Weights of a small transformer language model: rotary positions, 126M tokens.
Each number is 500 + 25 x the weight over its row's rms, rounded and kept within 0 to 999. Layers, rows and columns count from 0. Numbers have three digits each. The size before them is the row's rms in percent of the matrix's.

# layer 4 MLP up, 384x64, rms 0.205, rows 356-383, columns 0-63
084:503509514491468512524473505507567502543468489523440521536497449494520486507508515495474483491453451474500469503483516479496513502466478501480477487502491465483553480500498544509470522520490510
082:507532496503550504497495526515503536464494518473473578496496516486492501514513537481476505530426516482513489476510487508516523474496475469523495558471503488485515503511504535501492542462477492
084:441478518538569472510509482523514486523489522502533473464517463449527536530449505507544501522523526505517514483513520475493488504515486493513537515498466523534488471493492498495470509507489508
083:514495473504515460510490504492514490454489460470484489456462546511527449518471471520475503506469553500526476517524504453507523514528476510548482509544511510480500514537483480529514484516503502
099:501564514508448456506495473504483527490486514514480499537480489498507500503544489475494486554458525495434510513499522481503531531504483501521519485512533482447494497498463472540486484485514496
106:490507462511487479503451474498481521512516470474503534476496484472502522567467515499526466518482523502486521486503464481512482536499477446482469507520508464458542483540502510469467466499513508
046:497494490549535505501466512505541530524465499463493529503488500512538520572507532468511492505458456494523516528523488478523514488539443524478510476486527507495485501528465493502495475488484524
120:502502507523491488527541466535530520542479456502497501503508511461540529478488505503518547507517466453502492477518510507482510498560506481494447477459533515509474477512490488545507538478515511
101:525519470518476520489489543507457513548512433515460545513486523498497498512517493503537532469468473511465504501497504498490523474509486498510524478464558471511494515490498538492527508530543518
091:525468471543461510522469448498493516543527504499471461469499441510493526517505494535504542499521500535506485495484474522485511484514496551513495454483474526469494512516481467490511497526484533
076:501500479488532472503508466476471490518500506471472478493469476475511555516445482514528470454474540514523521523478511466486543456527492542447526488488527496509498496498473505522501483508476519
083:471534524481572491523500456528522492496474501532551489485508528480508567519508490499531516522518531549519487486479467489510480515542499536488483519502500528493510520503463469470488509505507494
149:511464482515519488486540514474510526517497478474520423506541501531556495501515499483503507534503546516520490513490498479515527507498470546545515503461458490466472487509499509481498511533529526
104:533489535498528443529513543494515510504485521499507548498503483526518505496503509459510463496498522477452461486544501496523561497510508508478500474490560497457485479524504490544483490487481507
095:488516494509483525515511513470522494460471492442466442486492481477496476509521512523526518481479466469495479555547461465519488515527478492517541508513502501452526496530497480524480487474478517
106:468500493469513496527457519483519514541478489482480491499490453483471480554484509504523549459469523478477510522518551511508484503483492500463500456484476504465513490455482521495495470501447488
085:550511475513481508487461503471537511533487507493514478444492517569522487485451487489507474521503549487517475535530500473527513524484507502467458470526491488476520496543503485507522503488501521
088:509528506475518471514455478476544512519493518504534527491482486494485558498502503498480470492506520466464449523518527452524492474493508504477541474507464493448506525496498501499506511560509536
085:524460545507497522493485502476470491493466517512487531518506515491523490547449513544489468517496501541496533463486501531512485493557525529473505518457508500531511537501455481519484528469490512
116:496555483527477496491547525507501515532522476512492485497508502483510507476545504479499508508480536485521464488443494483493504520509474449464443496493525502498519531521489479532483469450527543
101:512461512494519501507480550516483524557514479513486467481572502533483516494515499504494489515526458523449498500475489431484512546499466503545496478517496505507489510511467487510486501476501518
095:502502478472501467512563492522501534518474481487471536490563515545472508522476491493488498526482460503491508495497568466501501512486488491488518479472529520498471476538505524526502446519502511
092:501534489533500496488531508477504519540534482505498500480510521501508500496442475501508471536538512496511522496539542496487534554512483536520572522508512515490499521512494477508488497565497539
100:457528491500556445462452477458530503510481515507515542488504454497501491548506487506539511524484478489533498476511524505513526508501495465509465485534490517506523484528499481497454498490499541
099:481522490512493502462452486486502509516479505507513510484491500560523509481501478509530480574476530455471473542484497495515503541505504519461470440505480512442503490522502489500487512484508519
106:487547509510487513525506501520514522498501479502481464517474466451501535508546514513515475500497493476437485499519506528524510543468532521498567497530466472520490482461476486523461512485501514
086:494490523493526500532478494472495504484472488457502490556526467502514469508496522466502542480477491425510488540528533498509506470492475561498524545459475493533493498496508486499519511525486505
103:489481471527475496545514483517497513504521486509494549556465456486512495500509504487504454502495445501489528492489471493507514507507457525473475499511450495488496535497470537505533451489549527
# layer 4 MLP down (transposed), 384x64, rms 0.167, rows 356-383, columns 0-63
091:513485534475516507476506465526482492508472509469543511491486476502517479519487440530523497513503483499488520481460520528503466479508542514515493505557511525513473493510555449484525453540511488
085:487473440485495506510491474503511436511538489517528469493463472500520489501507486516523514485527548517497461498471488441505508537472477484502486538525488472520463510519560482492518504509489506
093:518503512496465505539499507505487484533440465508506485495460514449499530542480502454522492511473507458504454484505491552512474531487515496470510488470489535550502474480507514509511491471509464
088:505469534517497517474497519505496481516488537455508519531493487542492547488506493503539505516516477514486442471499489499499525488490532478458496489513523485539508482491596526491505477476511485
098:476526495506483472507524547522501560456483528500475513470539517475501521497509522471511481532493543513516439488548511487519495457489475471510462483530501514463497464494505500508489483504514532
113:497500519549501498546480474459544416456486519509551539542508491485460517504501477493508495521511504533507513502497523524503504446494533503506526484489511508487495481520515523517491496495536485
046:511511490472509488502477501522503526493501513538499539478522495516515512441475500487514476511471556461498430473464512512483474535497482490495512514532498517503527451455468533499544510478506487
121:500486493460471513525500494523480453479530516522500499473459524513474521487492496487457525499500500485509520504470479532485521492499498480516525484538555468500527491482564480450474447493496540
106:484520511505537501573517506483523499474549538489482520479516534536512486505535522513496532507515495528458483454508508514480475530511509490464488469474477495503484530479468533527491453514486530
093:507507531513461491517474486531482497509487510538545534560495484493504518521555519471468502532509513516506484457487513492492500493527506468488532482542475493502527498431515551500521491486475508
083:488460464461464495490513501485506464473500486473510515562461487492505516513489499495497474528473548446542498472461498490499495466481548488510526456510518469514505456515528506500508487475510516
097:525516496515474461488504537468479452518509509499486509527523487477447551473548474522463503532510511516528526488490476541464512517494443510508540497512503441489501478486503506482498505521500485
108:515473492463466479505499485477486525465544502513519488473498503504558497485526459519473454499546536498511484483484492480467552467483484504500513529467500478503443506504551508479489503521481481
091:508508505488498478487512531489469456481498522511494542468505491553521489459496493510510521482519534500475472505521495476537495476471458500518540482532517539510522491485449523495561531451504482
102:502461537528522540481490486515487496481543512553498525448547514505534475502509508504482493493500508451501497510474474531505457493490490491512510452465498512539495472472492494484502460511541455
108:479474480465501512496487489516491517511505485482509508510487463500508517512475478507459477498486427514488520511497464463484476504509499497509501486519445551502517510484421576517507499499487476
087:476515528516492495443501553478527460496505518487505534484538458492498517516487492499533469519515496487468478483482515496495475488503463489482494445460513521532487502484550536503555518503490461
086:532490495471489502484447522496478457493557526510516514539514518522505540485514513528504528506513525469500444510497517496493473485500516462466502519519505486482460512478525524535567489503535510
090:492480484486496509504500480569506503495493438513490499482501510552508498430543503482511483504519532514525497498496492491506476495507496466509501522560513511468491477433519487505521515459467507
114:479542539513516480544495506478507481534528497543510538474482504513500485518518491506506509488510524561538554519501487525500537466497515521514507500511485457494478444547539491492517511501513533
095:496506506444498545517519542522480551554566498487491508509539495486506487501532489484488502509522513525484469479471466483488492500527509462516473493522481529497485507471468565509499495483480497
095:509497471447558526560509508491521485480471515505513471468519487475481495497498515523516485489503480460512467488494460532544491499512491513493502472496488556472469502446483505543519536490487507
093:512510446495489455498455476508453521490517456497483539493522455541515485538480542493472484474495526504442498505532483485538482493508470468494470476499516471525477494507517511514482480502477494
108:499509506525487481526511477484519543498491495480466519484495505503510518503472522499534487454501479521492441490510535468517496549478515457519456531480468521517524482466505537513523486564514534
104:506530489509495479460483569473526431483483503505466518461551500506491490499509491492532519517539524501463494517517495491489475462476498484472503460535517474508489480512493501514542493450495492
104:494502487483485504517511526503456511494514481502519502505553510479512487501504501519495537561500536496507483495472507480471484548493466471493506554545505498499434451478546507447502500500496516
088:494495482513531517492506483522453505504468529470588495543522532531503503477466494463497528509528493552480538535497487521491502491489487490447470516479475483495516507477516515504482468492495518
098:500545524539532478458494489474508459516510488517494518551467519480497497498520450479461491520500508479529514480474469503488533476461473490509486485503473526508521525481546526492445503479508462